Part of a small language model's weights: untied embeddings.
Each number is 128 + 24 x the weight over its row's rms, rounded and kept within 0 to 255. Layers, rows and columns count from 0. Numbers have three digits each. The size before them is the row's rms in percent of the matrix's.

# layer 9 MLP gate, 512x384, rms 0.0915, rows 450-511, columns 128-191
097:143130099149131135124089148100139132128134120126160108152103105108154136152078153113128112129152148119148155131103142112145121161113143147126069118114132138142160146100096117118113152143114125
097:137142109108165061096166121140181169166104130155154125119135085144149116122147114130092124156104148153088150097150124119121145157127121052159119166136095124122151109146112151114102111146122136
108:111126091127118120135132122140117092136096088127117123175168126130119126172103134139164140147114144132107100110105173087142147107146163091154129107131194106101126143168126165109107152200120125
101:146132138154135080137114145144141103122110114129156120165157119151111140142096132125145129092120098121147131142138124147144096083081107175082124141090115112179158091155105105101150107163143149
104:091062149123114145149096091133145113118139121153137126132129138108153135134128135127151133104155147106109123130148133129151110132133133174112097092147129153130117134129127124137104102155160130
084:156120150120139116165115156141129129126107141115151127128110094132151092143091138190148132132147151159133153108182094135142111127120122120152178131101111126112135153080113090159099132137164120
094:181150113114158128074115129130173149140112133166103143133103102123110124138110109148122165138172117120106170104116118149132091132131068096136138119114101096122131088143089127131077093154106133
103:148130183097139107163097168126110119169139157109113199126145127131158139111079147147098140176134154130110130120116157139172129122110126124115150100086120103105101146093096112105138122120122111
101:142154121133112143127147134103119131108150119141129169167155142166121117146081132139101110103095135140140122121100121104131120134120136157148104141127127078140141091138162159131121125120140143
120:130095114104126152102150160098138162125124156111126140105134191101103102160138124088124174072146123114114153110136125096125139153079136196140127140145161126133113145093086139130085143129118146
099:135080131180124122119104039135167176140122179129127107118127154111123130154110111086146128100096145151145142126120114150142115140123174096135199168105161141129137133138092176100103143173098124
097:169110111127192149128114142151130158138107151129110091140161133109100167135132145119093111146142172103090163149110143102130127131122153160107127136113148138172155149099136132123123083133135133
092:113114105156150119091101162177183140119118134122127137097083112115124096092073121135141100149106180143143112134133104179185135141117116105094098150116117117124143099102120178116122139148140110
106:085132104141122119164117123135150122122159103106148141115131079133094093089165191099145062164111126101109117125162146084099129120120084098106108102149129134112116088171094131156149111175170134
095:141115124103157173138089131114118112127180136107104165117104135119156149145131132139140132083143134149168105151122087161157125141140114112133134088124110138097141150147128120150146166125089103
099:138164139114064134152151153137130167113139130107137119092123123123180113168123128124133110103158159155128076123121133114113122110128127112141154129072157117144117162143105109092106104098135098
104:094183102132136128126130131143130160096105128122097121119136103086132127178120123127099133125160099113108135107085135117132139141101077144137144143144103151105124111148089156094115146167145159
102:137103159110126124119140181150132193141148145139134131108121113138101111132138118109134152110140158108110117164133098089124105090125154126149151128138141144117115140170114158139109111136137101
098:172098140124115143127148172151123101137134101122145128148111122153083126134142092114119124148122064136119106159146108115161118139126153140135129120132086138153135107049081100138102135136112082
095:089119096211083149131117134154072129156135089161149123111119119111126129102146138171158096091165153127154124139169158128158147143127120178088101149168141125137104132155161097143122177136100115
111:139135095118119128166136099116184147118120114157143142108135113098097156145151097127128142107166122133170075135145123156119117167119118139175086088148115149132110118144122123101116101125143157
107:130094133124150132140107122147138133136171159139133123109137116134144139098143150171132184115107192163088110128160140118162136163150124167106151122144120103127147109112105147109129107144092149
089:112131128096142070094091111123134104162151102126136115119138129111162085111106144104148119133097125118132132161130086173107120119059150116128124167109118146129129139134190125106166167124112136
095:120138128130136184143117107151113144151109180119109177098157115115132122183119117112120156110128134157120145108131131140132128110138119146114123141138122113094098173108123143089110089071121135
099:135122128134126130095123165132128101170108145124161106143125182142108117146141123096171147140098145123165149108115122115130123132087112132080120133090082113124136143086135121128149135137106134
097:130111147130140134078146150144174167131151138159124118121083147104153141130097115119119131100133104110111153127131112107130150129090141144117103111108120143098144103145128107139164125129138097
099:095119101105140061176168126140147120119158126115158160155123106132152099140164150104107133126156185042157148125114115093154112123139120139121124118175163146137141149140140153102117168084154128
104:117138123119178113124147110094159185140132138113151118172163127097122141119138118130133129135107132101118116112129150124150089116146132110109118116140118085113168168113096148093136130100114148
095:135167124127148109108142109101150123154146136143120108165092159159197137122086132150174164132134091152092122123108099076116104146111128127120120140138116142099102137128101150129139090141142146
091:096132161122147155159144133148092091093122138119146156132140100137138117123121116116101179126177157120103094141102113110140093138126190106155158112128143150130135138158116208145213158115149138
112:138095150114134139121145149125109132144177114115129136112110132141160118176118200102100129147149107119160153111146132097176160127117122127126169121146129175130108111142108103090134137143105140
108:129171168104126135140124144131112143119136155151161114127143162162116147145118141127079179156143153116134128109164120158134121107132098175130177123078148117116137126133137146109134132152155141
104:125158093126129067129161147146108104115124138168141078133117127131155106111117149116123159113112092164149136129126168147169140142142119119103154139101147128087103114141105154133091140099146087
099:136143123142144141151114083139121088126105102089100049146102096154125134083103130127132157107125096112123099108110146111162130093133152129140129126132122142125137084133162121147137147159081166
104:110103123149116126123153138154129123105146107117129106116144116138133099082122135137187110101164145116113136120139111138156111104157071107146128120101128119131120062133093139088122147145131124
094:144077149118120087127178153105146134097114103125126140083117124119116094153103048110122164115118054116127140133161088127172117129102153138086122170139169121090146140150118116097102110121163082
101:139133105119160138107118134096146135105126062148196115119152159146179138120119091128117114127143104145128126100138168128138118156122147106131110163068115134136092148122137130123124177158152135
099:127138172139092146113154115106161125125144131181134118108139144070120124110084112120133075112106158083169113150144143115138117125115156099147159138154136150134126078111110119112201114186104139
090:132126081107136127128179130142100117171130104153149155135085159131132134089114117122154122171105127147095132110130143128105172143141138113154145156113183163115142111127136130114115159155076135
090:084145120117168122114139131118180145122119143135142144165085142139114114163146152101152117088101141111138187118171151119121110173125168154128130143092124107157117092088146103096129099090131122
108:108112124100155110140130161109147115158143099126122154134133087127170150115139133103139128116109116106126152111108116144133125186147149163108141139111137118148131140121108089150136102164087109
098:150134123122106162168147178127117142149154108135166181104106093117153097123145112150156132181128079126152159131148131119111087103119127125120164172162121142102075120142110101146116085158151116
092:148123104147100125133112140124107147112099109123127135141146100096089089143156127142149142139144150145129116091137120110124107099168101138129109101102120163091075112141135144050134163128155097
100:148167110093130128124138120133132099126139106109100093112144078142106157108118112101107151131107108135137149124141130084132115139089114119119157165148144153095105101126147097112112155142135136
109:161148082155131112159108149093145130118120141171143092134128086113127159124113116139153109099133115171096139116187143134130147105181095118128136115107133112122101122112119149123090100155147145
102:118149114132121080094097150132168171145147120122126141143166147159137165117137118120161136153127090154129117127138128151130115077052152146086105146088099158179171117098180105143133130157108124
084:129135106136144148129125120158113151170122105142158164132170116111125121139116125160130131103121158105079139134155165108180136126121131096110087122136159180154136147124108147099148115101084054
097:103102144115118141094098126123142118094108133133092108113115101148107123135143169138161113148133121106124146126156123123149108094108095110148085143157128147126129105137090132126128137171109109
092:111142102116129105116136138090107143115156119169151118144111143164170128107140120102115126134149108168102125169110136127137117123111134129166121135059112135107120115139110134124146127082127115
113:144145109150146146087138139118154155132151134112148116139158132100143116134132149118107153122124137142178136124083121139143179086113132126117128109129178134162151124098129146169110130124152131
091:109160113129109096150137124094098151121059167162143089147112164115095165119143108145139163131121100140059100146131106138115086131109114138112120133107124146165143123156110141105100089100119120
098:183115154162142134117137153143167154153122071129129163191106117122160130128153126162148107109118153128175105158162155138113096157143112121115166118119144146124155112081155106095108104130105127
102:102122158152148129180119157129119139157137133145097146129125130126146123123128101098125131142132146132138124140164105103135130125122092117156107118124155126129077110144153138110111150147113123
096:152092105134099133148103183139149121162096133151151139139117157123141115119124093144153135219122103129131084093118133083133117095109137132087111106097127139114102092152146125116174119115132151
099:179120136126146131081161141160121132113084118103147113143159153157111137159087174113119135117107149123128152086110114156150116157119153100137161121120126123101128100125115124093136132085100127
103:123132130134151147090112144178128147156110130119115120133099131082108132111111131097155124150156150105099079113119154136140166134139065134119152147146124098106170150136171138126110102142142143
100:117162180141101150130143139162157083148099135182131118167120108143136133082111138096141139128178125154119088108128115154107150115139139127156148142117168153113104153142116103165132148173135144
095:119143114140130116113121109052163155178114145105096069155111108118136133139106120158131106132100134117136105134133112128151106146134171144122112120130123162103114118151119137109147132136120116
099:126105106100106129061124184142107149144131142105110124128106129146174095102096146163123150147108147133094103131123097105159157101148153093134104140145086130156110118104128152110130194132157056
100:120145092114117163136125133130164137152117136124163122176177078129139084135065142108164145108105141146124130126176130092112111112094181119136135132134102132131127121086117121155148138142123115
099:103104119145136120139138123122131126186120138090107148118139118111119136161119139153088126142121147093122115163126113128159128121160102163130086110125120155143106104149142103123096129159136133
103:117138133166147122141099173147162138162147130169156136116149150098119149146130182103169106112142112133129141139124164150097127123151121100069175104117127186177141098112122112103139129182162150
# layer 9 MLP up, 512x384, rms 0.0978, rows 450-511, columns 128-191
101:114160089106133169138167171104143124135141102131159120120153119179140162127122096103147120082103118128122161129153131135129144137157144134145119112124167141118109121143129154094175132119128107
099:090081128136117139128117095115126147092122095061142137099106109121149080085138116131109124106133132086093140169101134144134145134114130172136100124153156154143160165165123117165155094125139138
095:155146123135178128091150119132158165165130113087110119094171087156154136148110121121118135139122170109099172117129127123134141121135155141108122129137120144148138104161158139127120142163101127
105:110118137155158132138085121116127167112110113091088139133114148144141101153130133118122124107133142144100119123133122091143122129170117085144108147140132131119111191143137175112122091131141144
104:154147142094114125150156103084123109210108119129140137065163176153115117114109122120138161125132134144114137091160105080124157158127120056158112102167133107085148143088096098136131131108123105
086:137125119171191094138160105070126151157155173153156125136129172121117107118131135143131143154126100103132135101118132148128138137146110132116113156153118141087155131126099110113157121109127128
093:113145138120123167156086085137110105113151113123160119089148161132141104133110086150120107106092129128176125099133133113117120152133162162084078170135165145116162128107160165109143146175151107
106:152148103114130106096125164093103136126126089118165118160153144117138102140130144101152144140102107135117172153089139133159139097139107146147146141158099123114125084135161107133146099130160068
106:090185116117116128139114149185103115153126108111105132102128126095124145109143127095138125133086124147161141198110148147142139133098108121113125133136146159116123126086141108126146082129110095
114:145109178114123135128120108156134097158150111091137144123165163115124161104199124136110121155145152129140106150119115108141131136112165150159098137155170109116136140140097126169157134127090115
099:118134134100158117128124192069071128146128094117150133144107091137100120131078155145084138154121091162117147151135153101156128102138129129103070098130092156142113136170140090148143089085126094
102:179133184172135158149083116157092094106124129154120146128148127090133100125133142138110169121138096109158140108132126106153124148107145149100112128144189080139100143125101122137135119110150111
096:102142162163143130129135110114158116128159120149111085140100092141127094143128175106134090114113172122149108128083081134160059136125104111148107148114135126115124085099127166111162116136138145
101:103163095117095096129135159147154110157127125112118108173166166141145128147118125168148138092122123131153176092122094099102119108138150108098170088105142131134107113132119131077146108106088174
097:140125155111104153149168086121145153137116184069093169113137158106094105163113145094096163145152152152165137096131115144162160141095101120120135120128132193117085140127161166142115109194084118
096:130129157167108128114151134139090146121147119133149087056128091123163149113156134087135134136107091150119152129146137156132094099087171088127133097130128095132134099129128122153159122168130124
101:116107113175118117152140130106113150138137140156100133101175110137109144112219109129127123121117146148112139102154112044120158123106118202132137115136097087075125148110133114119079096108100135
106:087187123147119065115116122122079081097120081114108113121157093136162119131135124166160107121126090170122132132142133146138112132107107127118144142119167121124107102156129163075109116135118134
097:100169110137166124121119132112113181126120139065129157123146140131169147098106148093146138117124169101133126122077190160111089129102134119111132108122113108137122093130144140104100142103156126
091:110127107129156079117152108151149099147134091102136105140099139104122150108130107090074121109117150112135138118122102141151101084136094103134159075159098137126152134124171134119165105128114160
107:137136137112134124127113111151146132160113106102103160138137123156157093130138167139136129150156111126114120127120080143165114139145129090146153090142099176111131135101118126131130154134122145
094:124123114156139144182129131147149130117122182108149134094098150119113149105146117093128160131142151162073142101134144090139155160123130156149126089147125140153147096118095126133118106138177133
091:154136125084193099123138133120128116135176122113127126131136111141133157133156128166125149142123139163132175083125095132121135106124129118120146144149105054115102146100114118154100065103122129
101:160108104120135131151112167163120164120168115091104118128135153136152167124139144157129114151179137115132181115119137090123168088127108106100077083098135140154097141105098124116119145091116118
096:109116108143187114115116099113124158125107151130133092151119135117114192132158124141115115127121107110137126118140148150135114137115117113139157139111094165118149119128081087128098078048127159
092:120145129083085144162163124091154175149103100129153118127109115126094156142096116136151159126152132134149133114176115168106136125117131082093128097139119128106087172104172123141108119170126071
104:153153109125114156125082101175132147145120139128112129116161138132077155121140129193165150131108124133132107124126098126102136121108127146075121122125144156132187142147100157139135113101152124
108:099127119134122127107126163112135126202105149132131086153139131138053160096116157139126119146130127113131119118106115146117091106164122082162136127149126096160099150167075148128105126137118157
093:131090108115097147132086142130143133132105113093153190114133145108100168129119131115135098116114165118165135125096186140141159139114112148150116153157138145136138125144128117137135171110115094
097:071113141147130139150118134149128098078115117123124149120116141148144115114100128091120166129128149112105143162140151141129144136129176123149115122149114131137091128142159157116209154085126189
108:061149126109177138140118166091157127137157146139103148134114117099108095151139110138120141143100092123124132098128153116100100105158134121114160105085143115122109125171157138130078095091160148
100:103130130109138128125125157114147143119121169109133147135088093126129146131158134116202124110156098108103100096086116110098184163180113142155124130166153121134106137156135120072117126113116137
112:088103138129137092097132118130107125112066131084134124125129109095133097102130100104117153127134106154100152112120151069130153114152128119118143111146148117104175149106101150157120141158151160
104:116121127118117103140162141102157102131108155126126114140126159139128123086107120127136122101159107095117128132125133101115123060140131128167141114115112108169111126125157142125126129121145095
101:166147087174140120136122101104151091138107125088101133112145098095110139050112108148139109097089164108118128119171149150105109077135115169135132092129114116105110138136112125103091134146095153
093:176108152137117107096110135127141086106128100087120160140136177138100077161142122134129138085114170107119153127097138145162137087179140172119165128094118105074136156161096168103119167122136129
108:150097114118096112095173151134123113146128113115155118138124133145060183128133144116158114093102110098114127099122160118061147103127141149143108125142141096133150115164159134088171134154166123
097:135130114152136139125156119164106117144139135135111132145118101078135136137164123122099080109116093125114155149080125173139140142114142146152111088109147139139174166115118147150133168166107129
111:160129174157119127132082126102101130067150148156097105155152060097129157098143158150108156126140132178130142135168150139100071073134145135128113129133104129149108119101125083119139165109115141
087:153144093099136139144119091100123147143128121121182080134126115124098103092167125123094128132149148126113118115166085142134091127103137124151101155147147147135133127143144124140160119229086123
107:157103101144121140128112161136142129128125137135131147149146134097149111131130107152126117073128152139147156131161085110144122144131135129119139198146109140137134115149162108108158149174137169
102:134144087135174126164176093097144107111119113105113099080102117101181118118164138130122132128140140122165112151126105125125149132132154135116123132161137164121129110119134107111134089114103119
099:097140137118125137099148128107119121117143110118136117132180169126132116146138089124130109131108149176157105126112163164158134156173095116112156133131112116147147097186135187115122107124094165
098:119095157162121159110122105115074115113120143150090113139093149135168093122163127117168142091124129120100105140156103104167165162120124120148127122171143103134148136079140112133082123149079148
109:137159113140106105109158094160128108128133139178147069164124123146113142086142155094144063085128120129131126116141136189153141151138131169144140103108163139187137058107134100113088076136133126
106:133159129134189134109092116118148154149130103093120156151102164119128119129144103126152155157142165111142155117117098138126147086091118138120085161074101182129157113155163120136117129147103143
080:123145107122101140154137154175118116126065109166137117133134113111149133102135181143134164136091163115136126131154107144077153131135174131168139101090111118098142129142158118107134148153116154
102:098136174125132148134110103150137121115114123143123142134126166125084150167118139132164116082163130084137141149147123096128114150143097082075120132148099118111134136157106139137101150120085106
100:134128151111128154120136156132159107150113102082122115132157120113129159121077156129159162100130113124183070076171164136085152129155136104122144078159145095153106154185146084156090145112133133
118:130123128145119185197125109139131138097123123131123162117103117147117123162132108135160143117114147151178122113087123104141125156150107116139100178115095146096130135119152116133120139129160159
100:131125093179131109152129116085161108140141121111094118101136112139115157094122117116129084143144144081088143136124117105127092138142161095161129106151141110138115127106125185118125124156128136
105:138123101127105130161146110112121127120125178140106089119105166107122101133120123079133119196156138161165157147118150106174100097150096132133101142100128154131090111111117141139163123115119150
107:123146101122201137156132143120112123140141146137084149142173171121154124136156124158117134107122077128118116129117114118096101057137080125100111168099171141158126122122189099156146136103142155
098:085100125134114138111126089125139095111133142120112142125123162143177135179166141131096104098173129128169152130073130112114147125142115128155135121093115114139123106106124157172091111188093120
092:062134117108129148134090181145153138086148153106116153142126140127126106095122094130127163131149132105135102153130074111076112155131102150121142108110120177153121157177135136140114162158127142
094:132077131112122133086097121158113107094090098092163148137132115156095134135116146141141137086119118145109137123104101100097110194140129132142165138074153099153185104087082120071135107140146104
098:116127107180165112112150089100161140157156126127109154119143091151107133173177089114079124128112083161122148122182162125112143167138143142110146113117118101109160138130148130136142133116113107
101:132121146146147094141158162121144087117114095144115139157114129150089130112145159145139106149183125188086126101152128134123104121102120150097068141132128155126118106148106093117150144168116082
097:141122117130124073159079114132141103146145137129154133126123160087128137106100163127109134088073108159145167117115120116108113157114101143122126117168128106154093155151170185126152079130159129
093:095109093137140117130089135173175164053156089113142139132144150101108090134107121152155114121124168119113094159138166110100107096147144115136119192115138107157116120151074090163118136170112146
099:132132114086092134119104148039170141115177123127099120119188110148179157145106131106144133156093155155133180126148128147141165128098093174140145124135122131120097090106138135105106150129162127
106:143109088077128153136136151143088100100123132122175124086104131185140099145151146154105140127144123133144146139109105106125132122120134087136110113087122159107110097125091099123160141097139135
# layer 9 MLP down (transposed), 512x384, rms 0.0948, rows 450-511, columns 128-191
098:109143103085097091182101132174118105176164154120151099075130098145134135142146133158136099124115109117125133137101160135122129069140123112129115119131112091173122084137147152123143117106111127
095:166162124164110152094099128144119135092117133157142126095094163104159121121146184167124089114140114130144130171096130117114121174128134114145125181159129146146145113115174155150144086101150130
097:131131125094112146157138119149135144164095115147109133159147091112122109122163151167130119141153144115118128127098095117118111117139087143120160121096131134146123110145153131136133085119189107
102:101133132088140163127099161128145127154112143120137147150121105114148125192133137119110118130140176160129121136079166122124115142145141120123143144127131075108141162156121137140110128104100133
099:142140147159134116110097135125091121098091150124143107125105109133114139196110152154143133130149137114167134213169130128154153135132135127121144122091077167137125163148098154125134124112135129
089:120177112109116097141116091127128144111161105067106156118149103133118087116142154133141140077136161177144175122130118155113133118101121123080153111140121113178128130098138111144175111157149166
093:132143098110172108109141101157104124139096103184123147111119158111121117128133130134131139102149115112161122090125126137070117134104142102117172100163108093139124161161125161101157098084151176
105:101105175092131139111096151139164170111159116116151096109127116134134141099170123103124150127142102104101112099116175114139113174108181130185156125158103107087140097105146098117093135134146091
100:130172148145124087188084122128106117160136110156090133101118126090172134117157167120119139084085123143142164149068130127125142137112101127107111136118132122111119115094143115136148126127169111
111:091124138072126117128118128138113091121078097156129139088132117121114082093150108154076135108154167176108167096115104138152130126130134119137137161094124140109132162158095170111130131113094113
098:115160155095151141154131137124137115125122129132106100158095122116186126094148084134122139126061126111136118065132128133145101129093099155115157144143117121129143150159103122114147133114133113
104:108140178105117107069125112095105118142106135080124170147104157116091147097109155115164121135123136128091112106078135110117157119139165138155142155190100131157139140110122132121108109118099149
096:133106151143189125139158102122126102124141123097125128129120107089104119137108098161126157119145152175091106192133184135061159130136130137119103134113151117139125139135136129129140155106133143
102:128136125147136133116157121129120108135156132125116128140143145108149147149095080090152141143139137113135093117146124120107171147139123149114135109144134108105154149125149138143094129110103169
096:108155153173108115131120131110113095054128143141093114176143143097173140157153129162128119189125126125141124133115128128116131149117120115139133100140125123121148136116128136129142095124099135
096:128122127081100118128155114154111131183142114137139139150127149121107129087085095117132116136103125111148104110110134165082134117146137099149114122137119130136103138100115124098138117107145127
107:119124173119131130114119101109114145132131124150131182106126110141112102110149154145094129134132137095157173098138138102181161175121181121134106121128146075125133142151156148148109143123122099
103:139127170146123138108151141087111118079172134119135139111142094163104145108127106137120137090127116136079103184135120139148140143125150096165153146080110168124146113129136114147161146173154138
101:143149088121093143103108117135138142100128120140136132171146135149153135178098171129128118129136100111116121125122119187135066122117134122085127134113137137126147146108129123083127152100161132
099:151147122113091143136126089152121159155109156146166125117116132127133105152115141135131136171116157111158170121117114125077106122141131089137088068119134114119114139109144097109115146155143143
101:134153116169141159153122176124088074149116122140156171170138149121128103153125167129140151103120127146152128182162129136140087135115112143113161120128106121155141109121151130132083087123120135
106:126134104154103168112102106124097074151146121110075133140108080087140123113154147147110185094100125143095100136162107099144117106182137152152143154120147107131152112082138109118175112101112135
095:119122112115157108139149146146102117124129128129175151145156103080176059122120167132145113123140162103117116124171124141132105143134083154137163127144126115107150144168138140089087187135088124
104:147150117145183110134129139158110128109132139129085119136107155182063158143174126164122128134150142161122160171130139114071128131083143132140118108133157153100115130092122133146056128086108087
099:138103106117123141161107128090119111115140128148092149129136115098095144140103118171124106147118116123156137118120103151111090158149149168143081137119149151135160125120104136174079102154169149
097:130122125136149129142128109094089160103142146159132094140156147148125118103105140110105144124156161136117187188086079140135116122111123143125143132123124116116184126115117105115095102119131131
100:139154141150140130139124145106137136121126077105160136150137130143138127124166116120134116134134118147166127149114121133159136125118106145119137162128131178111146092126108144150118136155106166
102:099131111109110109121114136108098106179123112141105152117144123114151124124157126100146119077087095145112173098108119109142147114140152138146117129154139119124106135136137126109143115139135126
097:125129112111121130147150138091122106117128139140146117119139157162146153132100133119114112106142154158109116155111144130137154138131179156136140141127160135100125143124115139175128107136129171
072:159121139096112121145154103161090137119140138112140152141173086162114133144142138142140150105085099119135167117134160159172096098129083150104118128100115087135135127112098106159163165135132141
098:120124121086118141133165152136184124129131137108110126136126136121101109100125124126095173116146135099158134093137113139134112152122156106121186153127135116192069153152132145137095142143135103
095:180174127158094159106138169163150155147107165108149109116118158073170118107139170119139144144092138156128114098155126127112127099101132101132103126129101134098122122101174136113088115150095125
102:104113125107114172122146111140140095073175123119150167113150145128130149130105113158126120160099128114115162115128145143184110127153126111146124112169129151114102187132101145110150114165098175
101:145063170089184174128121099137119134172097165104127138133098107115127135112138121096104077116196138103137117113096111130174134125159133116120140127140142095133121140153149160157106118129130115
104:162149114170138168103173182150156118110094170154106095123124142107141146134109152146078140123138147123160097164106141152150129114119100109115091129111129096139128143128147100177147107078091103
094:097134097099112054110107090080159118152120093074139133109116104128137073085154135114146135100129119115118127086109161149095100121108152108132150108120127127082118128102119137098122136112136086
099:123129107086161149117124116097109165151132121136111105047086155123127126160107099128138135115107118160117145146068099114145131144146149118121117130135165088147116098130159191132119135125133087
094:127106093116089144169076134114139188153110104116162130150112142123142160133121124132150141164086125155060139089162094157045114111136091124159143146164117090121123083168103121106149169131164100
100:130127072134139135146148115139129084160143112116132151138106186159115119091135124120135150163133125142123127087139145102110175144131119120103128098115161111100130128136119158127150105123102139
081:141145108116150088103133138150138059145124094166143144132096149129141171116120112124157119112106120114175134148101105153121171151114140107126129108158112144125131124139123112139137142110131136
102:188144112148159117093100101160129122096091105135108155123104178144137145097142098160092090138142121128106163173113127118233116165134153113141129141107111155124113124084129110120140146148131154
103:132121104083156108106115161129131126095112112109100145125143139160129146120149142109141106147117079085071094122143124157090128148166076136138097157130132142105118124150158142119161114149098142
096:163121107125157143146179067136131129118131119136113105131128117133115143154134077170120166161102113122099104185151145142104134101134143163130114188143150131162145098159087104159154117139119145
098:119115126109083132152129139122153142135105177150100104118101134101151131161192111166131142100125129115139099039125132118098163116134145147127140146125159130133122090090178130156121140096151099
102:137114135147151134176100143106087114102145129116133124133119120095093142106127185135135120095119097116123130148140143167156134160116129117136156138135146146139131132115176128098122108174138139
101:106107127155135132119087152100106120124104153096140172108144140168156123155135160113131152108169109121140164125092182127107058109114162139119134083170151118115103148116135099110094128176144109
091:136125133162120166109118137123129128120133095078144155146102044122142132142115154145108099147133170141125133099138145099123102092137111173143128101096079147082103130130089106128095124152070103
101:125153094148117134135104155168111117116153150106117114111075127137179136103129110143163083137133126126180151055122162106130152125116107118128163120075100173130113083063115144154133129111092134
100:160116148152118145113153122128083089148152132136107178084092148174189131105110140120137105090120142157099103121150161149169083093138110130191126146110113124137148126117139147144178128112126129
107:128117142116093143109132149111113121118129160173160090167100128089189116107136125132137151157072117132138108114118140116139138184092088147111115118080128127149105104136130118118149117138154144
104:119160136122099139134134075145123097159119112117190134114148112134130159143111096099119169147100119103113107148122134143093139111140137108156097110130129117163144117092128134115113117084131106
096:076106148129111164166153120115127143116129094114102146104132131118112141117125101178127098130098127121135093159141122140069137134148113089170161147119137146106169140117160118138099135172107112
104:157116091115113127137086124102101093132098130127094134166126140147107108117086170147131144140138159150128064141133107144132129152140139155138147133138150093142124137136145123119110108126136116
101:093166140136154089126153126148117136080109143097102125165139137124104123108112116090142134129091150142111136255139122109139041108139130130136158141138135134176077150130131125108004154096112134
085:104161137130105105134155146156128130135130091149122133121131120117129146146123097122137161150157109097098145107122147154192138110134149195099151096077156116145120162132150123132115151154144165
097:124140139160091175082112137144126090101133087105124157129113123113101146179121127155165141085100121130132148114116083138120118120152152152131167145125111134126149140137100123152128068076156096
105:116117140130152127112078140156108144078181150146117104118117137093116131162132116136168119125123132090111123146078136116082179125119099134101126115173107121129095117126143146147119103146179068
090:141168092148120111135117112157141145107160145174141200155159211156105120142158122135116130121178130143153124117165135138115077139129151085147124131097173121053122133132132104142180100144124096
100:098101114129163161135097112123129137150141126151120096157033122157124101119106175126161133137148112123117114093150106137115125130150110149132151133157144166150136150182109142144129090153125109
102:132136097159115148080122096122131122153131158088168104116147139153144143140109109092110126108105140077103132210140150162133094108120139124110075122135126115163146115122116154136129106123099176
105:146114126124124158120118139080156134130054095107137157108148162166133122108110136126107161095132138132102154169116126130158163153091113164156144139078109143148142132111104144106116132125136118
105:105101117111174174137143106120123121153141120119132104097153147110170113099158129127140140135116150096156129105149118078142107160162105101092108144157159100164128125146141142116133167109171128